python train.py --d_model=256 --n_kv_head=2 --qk_norm=false --attn_scale=0.0884 --beta1=0.9 --doc_mask=false
Each number is 128 + 24 x the weight over its row's rms, rounded and kept within 0 to 255. Layers, rows and columns count from 0. Numbers have three digits each. The size before them is the row's rms in percent of the matrix's.

# layer 4 MLP up, 1024x256, rms 0.0595, rows 826-921, columns 0-31
112:160137100145124139102107177132098125123069151125156130147148141125102140131079106113128131137097
090:109152092136121137147133137121082178141122110127126141129113122114162117139135122108123106162143
090:095132148162125127140151096128142096163129154120130116161126144168094128141080118149102076122152
112:113157131081148152158141131128118129102135135188170156173112130129098122123104156102107131102114
105:140125111091142107149115093141124101185128108118119128152108129141121117106071119135121125110142
106:170133136133080133118146099161137133154090131126112179139138146111160086118132099107118102146128
104:163138107097132157128132111100158103180115155139115132100133073152111075168130130127131114153102
096:132114106156112135130120133093096130158109052126118177121142103123103096109153116125146170112126
102:150111116169146083124107138090178127089149136136113143137154156084152136060138155102126139169100
097:125156147096113123103159098122178139136083126159160132089090135159146125111077134151112067140157
102:166144141091143181134139138104156120128131066166147142102139140152117118123131122123164118137168
116:173103149154101101069080103119111121127139136125128153165130115117132132136117127121183063122124
090:124112108139120167165124089087075109121128102137099140145140136133109113131120133124128148136139
095:103152115132129145134131129143137143161127110133116117131157157083090119149137101152135121117155
053:143097092128093173120106122169153126121113106157159122138125084143114086113125137185142095173131
103:153119112124118118093115134122136112101097138105149133140135102099149096125096145182119091155152
098:106121100119105123126129164139139155147118098185130140116122157118089151114131162097110121129141
101:163138117106135139099125107121099131166125087148117143120155163196104102166123114137186124093131
102:118152121120120158073146080102180085114139127096125156154125161126110079104112131120158124165094
094:091098100188099147146139167134108049133048079167152108095141098127152129112135158128170158160158
101:159135129170075132101149132109155139160109110121138160117120144157096109145143183130156102132131
094:133123142125105131126147163134117126172143128102162135159123147156151163146080147121132106103134
097:121097100142099128098138084103157108108122111112126152120156104121111097115121106123115139152094
098:151125105140133149125178090140139127108132155155141148133164105130106148136136134147131129160139
097:160155141094078145125131147139140124122138075143108083137150129165136131115137151150119144101114
099:133119150164157100103094092129111160146068149128207187143129144116152173118146157185112109162133
100:123170112111174140147160144127111115122129141144140112125168154174142168103157095103111071098114
099:133161086126117120119116172115106157175086138170133115148152107146108099163129169129119137140127
095:121123103136122108130104128167142147124111139113097104131189130122129128107073113151136113134120
102:165092147145134124127111094125100158119116125087146084128104108122097099146101121131144097124138
098:159112116158120116113117162104143069129109144139121125132128122128155150099130158122091115153114
103:083097103158111136088130112129102135098147068093147109149115173138151114130115186161103106131170
095:123115100139131099118131115135140087129104144121128182121160164080163133160134141146150124132127
100:119147116158089183125132137150095152124115169136157125094134132091164080113087134084111109135143
091:183164116118134104130107151125109149165109145150097131087122095134077126123151110115106114227121
096:147076132117103115093148114077114114113150084141128104144119139141124148117124124132125123129117
094:136123132134127145117157156103108126146094135107166157104124140134120097148132152128135146142072
118:144167136146157130117103133116133143174079117161119118118129147126123126124096148122115136144102
115:135110121132096149119150088093133126156149111181140152153163112131155113120122134112142092126121
097:119125130136100162152155147140124116128162160152168155104102108144155122126135147106153146167114
091:113140141157114098102119102134114125123106117084122113179155151171112112086133146100138124143080
125:121155106118114154108133154144097134149120078174124116127125143177144165108125175106105129110149
102:110115119159094137084144128136140132150148113091127112135104105119094112104112106092158116130146
105:091139160165096082129161164108123151156122172104115111137098163123153117082073131120137110110167
109:154140086130152134141184123116110148113121183121115088148162158154155136068111109126126111116125
108:086121127130131075130139145112146140110131063178181112127149090169127120074104115116125121142108
103:142082138166097127127106137162128083158126139186170120117111146109097120110154127147154137137143
111:157086100122137118092108082145122091107115166109138164133139141130120099128148139145124082170162
110:146095179127140138167132138125119099146081107088143096138098112125139111094121138145160121126132
105:153146126114126164150122116149135130155139169147154159105138078117146136141111148128158104126161
100:134102135101152105127117132170177127150146127114152137121142122138133170126150116141091140122156
106:193116138153075165120163087126128113169132099132158143113124141100093089153084127125114104133163
094:148146098134082133125090109122108140116125119129109148058145124176100113125144116162146087140117
104:172146148162154164115125082149112112148124145126131109093111082119137134148140163100130081148132
099:111124129120136142117120119162174073109097166123128152145085159087097124130083125114122068164131
091:148119100146081115142145180104128132178144125132132119141169106139104168136104118130093134122123
113:144147145153149128127131121090137152171124144126139141127167169124127119130079124140161115128114
096:151145135152128116120149098156105132171116131146140180151120139115128135145138117121130157125140
100:194160113133090168135138132133121127128154173089134143153145122150132158107121119083124110138126
098:160168108101131115116145123144138148118100121172128145140162138138088136146177111133065124114089
105:100160119116153151133104120132169125106106137143149148136157125147178155124103143139109101170155
100:144148102147112117138111121111134159121120125132153133111172103127076153145130107171105121153094
097:140063119163172103096164169159140146115120158135143130114127131124098098155121153140111142119125
100:120139116156135105139155146108120113144140156139117100127157115098100127151111107075141106128122
110:156095108091126090131161113093127124157122128175151142115149141160162166132105103175132086126133
102:104116114082128133076151148098133119119121102116140089136131138160156086150126151149111123138113
103:095144095156100108098158149087125161139134121125130135181164149119126141135146155162101136112122
100:123099115172123118111127137157147174145101111138113128135178114167108117106110171147092108112097
100:178121122131109129136144136108095117147107117166116115097122153188135157141142130118112110143166
095:114154118114074124098129132145160152127104164117126143135141169123182148120044089111139063128142
093:080121150146071134122137088128165162110154099134143139126133125144113135105137145098139092149134
091:155145131128115117120125091128158143151114167091136175172173139131134145084126098139131109105068
091:145095105138090102095139173121154080132044122090144134090134083114101174133148115109125095176126
095:130111106093148125111150134114097102146149137121123146123133142135087075096154124139121139131091
108:172123113160091135103087093151107121140110154118179106163122120101151135153140189140153112125176
111:127135138122134153141149135101137139143128102149144110140149112153137156065103170112119118178103
105:123120136125108144113140093114127098104105099140137067148127125127108093133128110122147143124157
102:194062108134138156129124118124133136139124133103126122120116099164119101162121118206136132102137
104:151137100134117153187169118163168120128150111146133126089186136116139130138098137138126118127093
099:151080111171147100137142147124108171100121145132150140164149167128148134105110128164139117126089
101:090115136160103150122116103150106102113135119142165158139103167133134085156143134162095121144127
102:107141138104131133111161159152129126162124127085174112153171135095162155142159128148127109128159
093:102080102137133110182120135133131093098097104095133177121117148173127118124153106156116148162137
112:092140101125103134110142100053147069142121120141140122135150113108105065114138137103155093145115
096:126141160149131072112089138090094112127082077123116167135149107110049113052183150093109113165121
102:154111108084098156136139112127124147110159122138117165123143119151149105174136105124167094130130
108:095131122089108122102149057140091126162128126127128155080104105107112140128138136141142078139145
102:147134110088107148161133134101147143139137118145128101131144134137116112119145105106131120147125
093:116120113148094114133152143103145132131118131147188114129117149141119124093124147111135105123135
104:170114152103111159127168143104120119122111133099139124145159185138135061128123108157115106114129
106:149107124077044129121161116128139152166148124078134135105147154116119097146107110116134095161134
108:177092122127137100098150116104095104148087124115128113102131145110097110144165135188157126141156
088:160160147150134160099123112089140126136079139138116131119164158077119090133128131143128134131119
108:126105151189143161138133087149139100144151109156153106143112130116155120132142118100167108124099
098:107132112141140147111109076106101111161133150127137164144138165166115116094135130141148124144141
094:084142139106072126134139130146146107163127116135120125146146125092111116148077141090159099176125
# layer 4 MLP down (transposed), 1024x256, rms 0.0562, rows 826-921, columns 0-31
112:106168142110120096138165142141118135125097179128116120116136122101153164101140160117109118131119
089:104119106128165088139136153149111118134120147103155100131070120151114123135168176087077132086131
091:100126192103151103125112117160129110126131112123112116103140084131129108139139118129142118092109
109:115157102192133160092131101149115072168135168142141144095089104120166145141178143154129096153140
103:177123142125124162105099110143176138180151124135124082165106144094108148140127131121121156084131
103:122139130142150136138109117106143094113094121115149160120168096149086118156113118159149139116173
103:106162124166126157104136130121112133129155126119132140134125121098106086106115153141102124167123
096:113109146117108098137111130126094090143093141118138123162133119145136136122132123156110114151136
102:121118085173113107108098144162155135149166166094106122183140107116146153153101133120100133127152
095:168152110146141128097108132107174102130094125134140132160139124127160117129194137165150123123080
097:116140129133142087151121126127119159118141095135105130137143134069104129127087097093168103154157
111:140129119171126120125120106162107182126119117142109102152076136147106109133109094108127120118147
095:112118174126115098146161165130107129127143106109137119128142112118111151138138120103082114140123
096:106150107124133091158161120122146115141171146099112145120113156147122106128189094113116126113128
035:155145146111151114127105097158146153081153141139083101150145100140175161145130117130123131122111
100:114158126073144128130139148157126165176114160151143150167118156161111122153092148106134135103127
095:112132146114101125138117112141105124155125110090113126154101123158118101135157111110155180142148
103:099121157105095101141110127142152129086119116119159178120171130086102156114144121108144112118125
102:105147143130161155109126153115135138120091058105133080132065112139138090139132127143130119157170
095:126127175097118124161091110103097125124116112166136121128115142119090121121135125182158149162159
093:141116129145145119092170104128121124117090116106059162066101127089121098117115119125159169123126
097:136126126117115110130158091138144088141088114094169114126168140117133124092157097153163095137101
095:121132067137114104143143147135122122126139146117128154174143161146120089129100155121133143147187
098:116137117117149149129121167175106081126059065107135137123169087152123137125193083129098133137175
098:135141109137152094126140137131109087144156163159168103101066091103146124135114104114119118127098
097:117165127113105162155118130117147146119136145119083104142123126130155122111102122109122125127103
101:142120160108124100117137102119145165150146133140139152099128130131116179140088103100166079140143
097:113156121142115128148114122108099115138115168106119112134154101156161109126136131121110158073104
091:126129151162098104133146149107172156124116139096105171095106136069142119157135103111107127166152
100:149140115110107134161155139147078136135123125103145151121119127117133103124148104103162144130089
101:170140122144151129113160136085105094134085120115141125109107136099178126129163119134089093174105
103:118115156137139112128116140159089142160157117115125100174147113136072142101139162150129108100134
094:113127138097093125145155107134123164138101137096110101136100128076101133109139129139137133159084
099:146141131162129095136120140124155155117094115105111120110130135128131118071132125154116100116126
094:115158132109139103130156133155112141159141163137101097110108120131115089152155113139150178149096
089:161144145100133130146111124182138119107101121105163112160122097139151090156101105129165134146133
096:123133139135130143161102126112119136172101125209134112112122135144124129146095139124146128089112
125:147148130092129121119154122129094179133136189096140117136115138168141106142116164129140104118115
111:083111146156159106152132127118126106141165091174122137139109158129171172140161123100167143129149
100:148123124128145151131122115134148099117161050134113114124144125113129082111078117107125142112126
093:102091129097104141176152103175160127138132111135113128162114090127127121139154091151154126075114
114:103121109107145107091116142102131113104143108128124155147142147111135139109099123115153166150160
103:110127121141162126103144111140114118138155118159116086132092118145145123153126064112143098137130
106:165138142105153106137123094159123126175107137139128090180144093111111126157172121157084153132146
105:134128127148169152142074117155157165111124110100107110119114060153138126152140115088142110143176
109:112130137136134130104126134127119102148135160138094104104093112146153121111148095121146140180105
103:101138124124111114181155154160123125143147170120104117104107139149097105084119155123073130124135
104:155079144129116117128114070156124191124117131138111136144166127160160123077110125125122115150156
106:169088148136130163091184145109121076120160103105154148131083157159115132095096119154172109122171
104:168143127122114140145170157144145159138126085123121095110113124136149093163114124154094118116175
100:116153108080116107137090101133157128080149117126103123114130124118152141120134094144138130126153
107:091130168158117091120139182102150150127135122087084131103212155097143135115118138134136093120170
096:149145132145109082103127128141167149152113145108169120111164138146147135092120142128131163112150
107:136138135153158117153119114104098079142120154119132068095106115149156171128141139150124142106106
101:120126109106131107130163108146131144147129144139111108127156112115178137120125148082115153139124
095:121162078119162079174137093215129170115132124144140098167137113161132154121088160109116136102098
113:129139087158104132114145199136139121178106151093146134131120109105147141106136140119118159120143
099:149163084133115077111131172164148122139127174100112136122104143115141144129095124123150152134148
101:109125148137146117124130091147131124143144108099088126105102115129111142115154146083140132149094
098:117144124109128146145097119136114159120118110133127157117139148154103111099141144137117136124112
105:139141124097129119133119148120117155127132157089116114117110118143102103103158161143087127105104
100:139146112137099111161147155127120125154146108141122109136136093119140145110151148141118152146167
098:152152158135115130116112142096144164129101102169137142064120133155162192140162101126112158158130
101:141142150104117107122113118102136116094172134150166125135138103112158128075149104126102162113127
115:147120153091125155149089145149149145140133100136112139120087121134082151114092176072131120160164
106:122139159133133144127111147152140127158148099118155165115104070118100122146171141132117113121132
107:131132122111112118123131108181180157081118172123103122133148160084123150110130161157167155134143
100:103137115093127153159103150112124100154116112131128111110092110121122152154172146116121103136144
101:111134104115103118203098125131167128086120132123145131112145148168175102131114133151121135136095
095:140119134132115139122132142098160146107132122134139131109113103167124126149130099111133144121153
095:112153110157114095179128146156133129169155108090145178147167082121096092081157125154142136150175
096:111150108155165110154129084184132155125108142134106094160162138097077143098157169123155171098152
091:107141145130157142103154133110102146110094122104117147085148116149130102136139134108160137129150
096:139132112094116116130108159106105145131088133140119170100078110077112115075104086138169117172125
106:142119126138115111148179124126129095085113126099148076153115113152118115146131109118116142165113
111:092171086128113131113119181145100124158146138076130118105125084109154073093131123116120147144117
106:148124106131115102124062088095123117142100136103119130129134123084136143148101106103118107111099
105:141147140142102132109146166103062128143120099113107095128083135119139133122139154115140164132106
106:136137153157138144164109110145166105131112104099103144114100131110161101154152075120139142108118
100:112102110130126127127138131121145118139142147137180115133130108148141127119126086114130085167114
104:123102110139131128104133102137120183085188134126159090129140112168125135092138157149094106099116
100:147133148081155111108108084130142151154148140089099126124143155148145131101158129098137118138131
089:163139155145137163096129113140136139118127139148169153134173128092158109179123144137130127124126
103:117144149126172103132125124161116158125146131143128158102135120150107155130163138158171138100165
098:127110134153111167159133145121117151105128134129155122132108146155145147165133137149100133188121
103:123121148178117134094141143139136109114111134121091129125151112111118099118184152145114168140133
106:157105142125119129149134125144163154144135129093125104140114094152123152100124120143100155129106
104:105113139116130082128117129140143151147130122156132106092111182118135155130108129114134166093093
097:121167144089140122129109111082221101110150080132138144078121130122137106150101113122123135133121
106:133142136138148127076107123136086107135118142126154127153118125120149150193154134108120107152203
106:132170118137139113129141114170146131125127124101154116121129094119140121103162061100112112140075
106:138122100158126113192120156159144157166162146146120125106118133107122143102121129104135152161114
091:138111092171200135146139105154127134143119122132102129110113106118143126139172137107121142150186
106:107106111097112133111171132195157150115104117181177130122159115156146140093107139110125122118075
097:138146131111134120133092172136181155084128103113146110136139154155147119144131133134162186115156
089:142122117156171114108124110141092166117149155083148118115136117104118150106158106140120132101159